From a checkpoint of a small transformer trained on Wikipedia.
Architecture: RMSNorm before each block, rotary positions, no biases in attention or MLP, untied embeddings, normalized queries and keys, some layers without attention, local attention windows, exclusive self-attention, value embeddings, an embedding shortcut, learned residual scales, skips across layers, capped logits.
Training: 424M tokens, 3615 steps.
Each number is 128 + 24 x the weight over the matrix's rms, rounded and kept within 0 to 255. Layers, rows and columns count from 0.

# layer 5 MLP down (transposed), 1536x384, rms 0.0492, rows 468-492, columns 256-319
[[117 105 141 130 115 155 115 149 116 136 112 146 111 137 119 119 142 122 164 101 124 120 120 110 181 136  95 150 164 108 124 135 144  76 109 133  85 108  90 121 122 133  95  98 113 178 136 139 130 152 158  91 169 134 136 128 132 130 122 133 123 103 120 102]
 [ 99  83 142 125 113 128 126 135 122 103 111 152 149 141 142 120 103 139 132 106 140 113 110 147 139  97 125 145  96 123 129 120 116 138  76 121 158 147 131 155 152 112 124 124 135 147 177 102 125 116 154 122 157 107 178 136 123 146 159 147 141 135 121 162]
 [128 148 118  85 124 130 150 136 115  96 126  73 120 157  73 160 158 108 116 129 143 145 115 128 103 132 125 132  84 139  94 172 148 127 132 104 123 126 150 138  93  82 124 155 133 151 112 125 125 109 135 123 163 118 137 113 138 157 148 155 127 167 119 133]
 [109 134 107  99 106 131 139 184  96 138 107 139 116 123 129 133 126 101 157 138 122 128 109 105 150 139 132 127 170 129 120 149 119 119 154 118 151 131 108 146 133 127 129 148 140 132 149 129 137 142 129 120 110 136 125 115 105  96 109 127 108 110 112 126]
 [110 103 147 133 198 158 133 100  95 145 130 130 146  97 115 123 122 116 144 130 162 150 102 110 123 123 118 121 118 128 147 103 117 101 171 121 137 145 152 131 154 112 123 176 145 144  98 114  97 119 104 119 173 137 146 126 125 180 113 173 150 110 132 121]
 [ 89 129 172 137  97 121 118  83 145  99 150 145 140 129  99 161 170 122 123  94 141 168 125 126 125 119 109 114 120 110 150 142 160 105 152 125 122 128 131 146 168  88 121 105 114 128 121 137 166  78 113 104 118 125 113 153 118 136 141 123 128 109 132 149]
 [127 127 122 121 127 128 132 137 102 123 113 172 160 123 105 145 145 158  97 116 141 129 134 110 139 139 115 140 103 112 116 166 156 159 129 137 139  98 120 130 120  92 143 110 120 109 129 144 148  93 126 152 167 128 102 156 154 110 126 128 126 137 107 160]
 [109  86 137 113 129 155 133 144 131  94 164 151 137  99 116 129 119 123 128 116 124 120 113 122 108 116 174 153 147 156 141 145 121 113 110  86 135 149 118 145 131 143 124  91 110 131 144 134 176 136 117 154 112 118 141 134 131 116 129  78 116  75 130 118]
 [112 114 133 115  96 156 112 129 151 156 144 121 144 120 209 116 159 113 134  86 109 155 147 182 128 104  80 126 127 128 133  74 148 146 109 138 171  96 157 129  97 134 113 181 125 136 153 137 191 150 114  97  78 117  98 164  96 190 127  71 131 118 144  76]
 [191 106 154 178 112 136 100 156  92 124 115 132 119 122 118 136 141 102 151 144 147 115 138 121 128 132 157 133 155 110 146 160 105 121 138 119 189 162 124 136 106 124 115 141 118 151 153 118 142  81 131 104 142 123 125 151 141 108 108 114 168 121 135 121]
 [ 98 127 142 159 138 127 149 146 134 160 140 126 134 137 136 162 164 105 112 110 102 128 152  90 136 142 154 151 132 165 152  83 140 163 166 151 109 140 158 153 114 129 142 117 118 127 150 140 110  96 118 143 111  88 104 140 166  96  92 118 113 187 100 136]
 [ 86 136 135 140  92 129 185 116 146 109  99 119 160 123 152 140 125 128 134 122  94 105 115 125 136 130 113 132 126 181 120 134  97 146 174 129  94 135 128 121  77 100 149 147 153  98 166 166 114 108 129 125  84  85 108 119 106 120 130 117 125 104 123 113]
 [100 136 111 151 157 113 173 123 119 113 134 122 157 130  86 127 125 154 152 140  78 146 110 153 111 134 158  97 164 128  76 146 153 114 138 157 140 120  86  99 127 145 128 171 152  99 119 124 139 102 156 137 118 123 121 110 145 133 105 111 118  76 133 125]
 [159 157 124 143 168 103 157  97 154 152 140 122 164 137 112 150 145  99 112 143 139 127 153 128 174 129 156 174 113 154 160 112 136 101 143 142  93 118 126 141 102 144 106 153 141 112 137 138 121 131 119 128 108  88 114 154 115 146 121 115 143 140 149 129]
 [122 155 116 120 120 169 100 115 126 133 122 124 133 139 131 159 170 119 116 148 123 133 126 152 119 126 117 115 125 133  84 119 111 117 102 150 124 104 136 107 133 158 117 111 145 131 149 119 100 136 139 122 112 156 111 107 108  94 120 142 134 120 108 130]
 [126 136 111 145 120 118 133 101 170 175 162 104  83 102 123 174 130 116 157 113 121 153 153 161 147 134 157 113 133 119 119 167 124 130  80 149 115 106 131 146 136  81 120 118 113 106 148 122 103 116 133 138 114 166 164 133 146 117 100 154 147  97 113 153]
 [120  99 126 128 114 135 105 167 164 129 103 140 153 136 130 114 165 132 137 106  91 122 113 153 150 134  82 134 117 139 174 114 120  91 119 105  91 141 132  96 161 146 141  93  95 131 150 119 159 132 158 133 136 104 108 126 145 145 144 152  75 106  89 125]
 [115 153 141  95 109  88 127  80 130 104  98 144 130  89 109 129 117 156 113 111 139 110 163  97 115 132 136 103 142 169  98 103 116 117 143 132 139 133 124 100 111 135  96 139 146  78 127  93  92 116 135 126 110 142 105 120 129  75 114 156  93 138 112 142]
 [135 117 149 155 141 137 142 128  95 145 146 110 114 104 154 114 124 138 119 122 113 113 116 121 126 127 159 141 172 106 127 145 118 104 111 177 106 180 150 129 101 143  72 133 175 114 150 141 123 106 147 115 102 120 167 102  89 114 111 115 129 121 109 131]
 [122 114 137 113 124 120 109  88 126  91 145 143 108 123 108 108 143  88 145 116 171 153  94 174 150 104 117 103 120 115 102 112 163 123 119 143 162 110 103 150  89 160 154 135 124 119  93 109 138 140 140 127 144 130 112 173  99 141 163 105 155  76 122  86]
 [111  94 141 140 147 159  97 111 132 139 138 100 116 138 101  79 111  83 123 132  77 164  80  87 122 154 149 109 105 142 107 147  97 122 117 115 128  91  99 153 125 122 137 120 120 118 128 142 135 116  95 130 106 122 141 125 143 114 109 116 132  97 146 125]
 [129 155 146 141  89  91 104 111 124 107  91 136 109  96 171 108  80 165 116  95 135 130 109 137 144 116 104 155 130  86 113 153 141 169 179 149 116 134  98  96 169 169 103 138 180 172 145 138 147 133 119  97  98 131 127  97 120 110 116 126  82 167  91  88]
 [100 141 124 127 170 115  69 104 119 125 160 142 144 111 146 117 109 108 122 101 130 126 118 101 136 177  97 131 107 134 112 113 123 138  54 132  80 105 101  94 136 160 163 128 134 164 154  85 128 113 158  91 104 197 133 165 105 113 151 129 154 112 132 122]
 [122  96  78 117  99 115 121 162  95 160 166 112 124 121 120 136 142 146 123 110 135 132 127 112 128 138 111 133 135 163 111 162 129 113  95 130 163 119 172 143  95 151 143 111 109 126 139 154 143 127 113  94 115 122 111 139 110 115 103 123 127 127 114 179]
 [104 100 172 127 117 173 100 150 148 137 133 111 149 154 116 114 157  88 110 154 102 101 143 170 141 125 155 124 134  79 151 136 143 151 132 147 136 163 121 120 118 125 128 141 117 110 129 147 125 103 120 134 141 136 117 124 124 149 109 136 157 106 124 135]]
# layer 5 MLP up, 1536x384, rms 0.0531, rows 469-492, columns 256-319
[[129 160  71 159 129 138 124 155 147 106 129  95  53 114  91 145 167 147 117 138 108 111 135 136 115 109 129 117 135 146 133  85  92 126 137 128 102 154 168 150 166 120 134 126 107 128 139 136 167 159 154 149 152 144 129 142 143 135 150 159 138 138 130 163]
 [138 124 158 174 118  89 169 120 103 109 124 148 149  79 171 130 129 144 130 154  93 139 109 130 158 158 146 119 139 119 107 121 114 103  96 128 131 109 123 150 161 160 140 113 146 152 139 113 138 116 107 127 105 139 135 124 108 141 123  76 179 158 134 156]
 [104 120 129 136 102 108 104 143 159 114 118 147 103  93 143 147 167 125 156 123 141 137 136 180 136 128 100 183 151 122 168 118 109 185  94 180 156 152 108 124 141 155 140 104 135 100  98 189 142 141 130 134 135 122 120 107 161 123  99 107 154 112 104  66]
 [155 149 119 140 120 138  90 130 124 132 143 159 132 108 116  98 104 132 158 100  53 119 140 128 120 105 101  91  83  99  92 120 118 161 165 167 120 167 134 114 127 107 107 121 108 141 144 110  84 138 137 143 116 121 154 183 149 139 180 130 139 180 131 133]
 [156 125  76 140 108 129 135  95 130 120 135 183 106 151 186 152 119 135  81 128 126 115  89 129 136 143 155  88 131 124 138 113 156 143 108 109 129 129 151 175 150 135 158 172 136 145 154 134 140 115 162 146 122 146 156 124  86 150 121 105 108 105 139 154]
 [123 132 111 155 114 109 118 117 114 102 159  86 113  92 135 183 106 145 114  92  99 110  73 146 135 125 113 129 144  88 128 157 113 111  94 157 124 146 135 107 136 159 139 123 117 146 134 158 105 112 144 152 129 159 129 102 119 145 112 110 117 112 105 160]
 [135 124 140 124 114 155 144 130 122 100 145 126  95  95 141 111 158 114 122  79  85 154 117 138 150 111 114 106 122 162 134 107 110  97 151 109  98 113 173 157 141 121 153  98 113 149 181 117 144 122 178  96 122 156 153 159  81 163 166 112 130 165  94 171]
 [111 136 129 133  95 145 121 109 125 112 121 167 126 132  98 132 146 102 131  95  80  72 158 139 113 126 148 162 118 124 106 140  81  90 138 170  95 126 149 123 145 127 158 122 115 117 108 132 154 145 155  90 174 159 165 150 138 144 126 117 108  95 139 147]
 [176 126 116 158  85 106 116 131  77 127 131 125 150 133 108 123 142 159 142 122  84 147  96 181 135 116 154 154 103 146 156 105 127 136 128 119 146 125 157 110 123 145 148 149 170 173 130 131 124 123 130 102 151  88 160 161 109 153 137 106 136 103  90 114]
 [113 160 140 131  96 127 121 113  66 116 121  97 120 104 128 105  92  96  92 129 107 104 117 133 160 122 147 184 155 120 170  99 127  95 110 162 117 121 138 140 126 152 114 142 151 149 122 118 157 147 102 119 117 142 146 121 134 138 150 168  96  99 116 133]
 [141 108 175 132 132 165  90  86 100 134 118  92  68 121 111 144 106 157  88 131 117 127 124 166  65 146 110 146 119  83 118 118 125 150 117 142 132 143 153 135 122 142 114 105 138 144 153 121 140 141 135  96 166 151  95 129  92 161 144  82 125 118 141 117]
 [131 112  65 155 139 147 132 131 117 103 100 108 149 103 107 120 160 159 113 129 130 108 139 148 130 134 132 191 158 149 107 108 123 139 105 126 131 146 108 132 166 128 120 113 128 124 131 105 182 103 145 141 171 152 169 119  96 144 151 143 116 171  70 141]
 [110 194  90 189 106 129 129 145  80 128 146 188  96 138 147 126 134 112 119 106 127  89 137 116 143 118 149 117 136 116  72 137 138 128 100 109  39 159 162 138 116 117 130 149 133 134 147 157 148 104 156 115 113 156 164 150 137 176 114 127 184 153 113  69]
 [144 164 174 133 151 111 147  72 107 113 123 145 138 154 138 130  93 134 131 143 104 168  85 123 151 108 128 127 118 132 114 116 135 152 114 126 124 113 142 145 198 118 153 140 181 134 130 108 124 129 152 104 157 134 137 116  82 133 173 113 119 141 157 158]
 [144 171 146 108 113 166 134 130 146 138 118 128  90 125 118 174 155 165 104 133 125 139  74 106 151 105 112 130 119 137 112 143 112 124  85 116  94 133 121 174 140 125 160 126 108 106 124 116 159 117 107 105 172 173 126 132 112 108 169 154 124  64  99  83]
 [119 133 146 110 138 110  97 154 158  93 178 120  69 127 119 113 156  88 149 116 105  77  93 150 119 128 137 183 124  66 106  78 125 159 128 157 133  71 123 105 157 190 155 172  95 166 144 125 140  85 171 139 139 122 189 130  65 150 135 120 146 107 128 114]
 [114 205 105 161  95 126  97 150 131 164 123 119  80 156 123 135 104 152 120 109 158 123 107 123 148 114 109 181 115 137  97 103 169 114  83 184 138 103 109  64 143 126 112 111  89 179 133 169 153 165 152 108 118 158 185 117 118 136 113 147 161 140 141 155]
 [130 120 114 138 118 102 135 157 107  96 160 119 123  99 105 155 114 129 108 122 123 136  92 151 150  88 104 132 122 125 121 111  93 142 127 134 152 169 118 142 171 121 116 126 149 146 112 111 129 162 113  89 117 107 128 118 175 195 176 122  82 105 111  75]
 [137 138  88 141 112  80 107 138 146 119 137 116 120 135  89 148 147 144 137 110  95 114 126 142 146 120 166 150 125 107 128 111 145 130 150 130 108 113 167 106 157 132 105 113 118 147 129 155 174 151 166  70 148 127 156 128 119 163 125 145 110 122  90 125]
 [153 110  88 115 126 117 100 143 121 148 121 160 149 112 134  91  77 167 111 136 128 116 164 149 148 147 161 123 104 137 126  79 164 179 178 102  86 110 138 159 153 124 147 120 118 159 119  96 178  94 117 104 162 150 132 136 100 134 159 141 124  90 143 110]
 [166 115 155 121 113 116 112 121 129 106  89 159 145 108 126 121 103  90 143 126 123 171 129 117 164 104 129 155 138 107 159  94 158 143 108 152 116 156 131 140 153 126 174  79 188 115 120 137 149 119  94 106 118 131 123 131 149 141 118 139 108 116 107  99]
 [187 156 142 167 141 114  92 172  80 154 147 146 119 102 136 138 118 165 125 110  95 138  86 130 146 146  98 108 122 109  99 121  99 110 128 152 130 164 140 108 158 144 127 137  84 154 156 137  94  96 169 124 117 152 150 159 143 171 143 124 131 180 122 130]
 [144 134 127 178 145 149 122 115 109 124 135  98 129 151  82 123 161 106 102 121 115 102 134 135 160 133 123 105 100 149 103  94 123 137 135 142  94 149 124 114 126 141 106 136  79 156 177 120 129  91 140 148 143 130 165 128 136 123 151 133  74 110 101 116]
 [147 124 110 119 136 107 116  92 118 112 133  79 115 143 134 124  97 121  91 128 150 139 103 121 115 133 103 114 153 167 113 143  91 118 121 139 126 124 147 149 126 118 132 156 139 114 147  92 151 141 138 119 154 106 149 136 153 116 181 140 108 191 124 117]]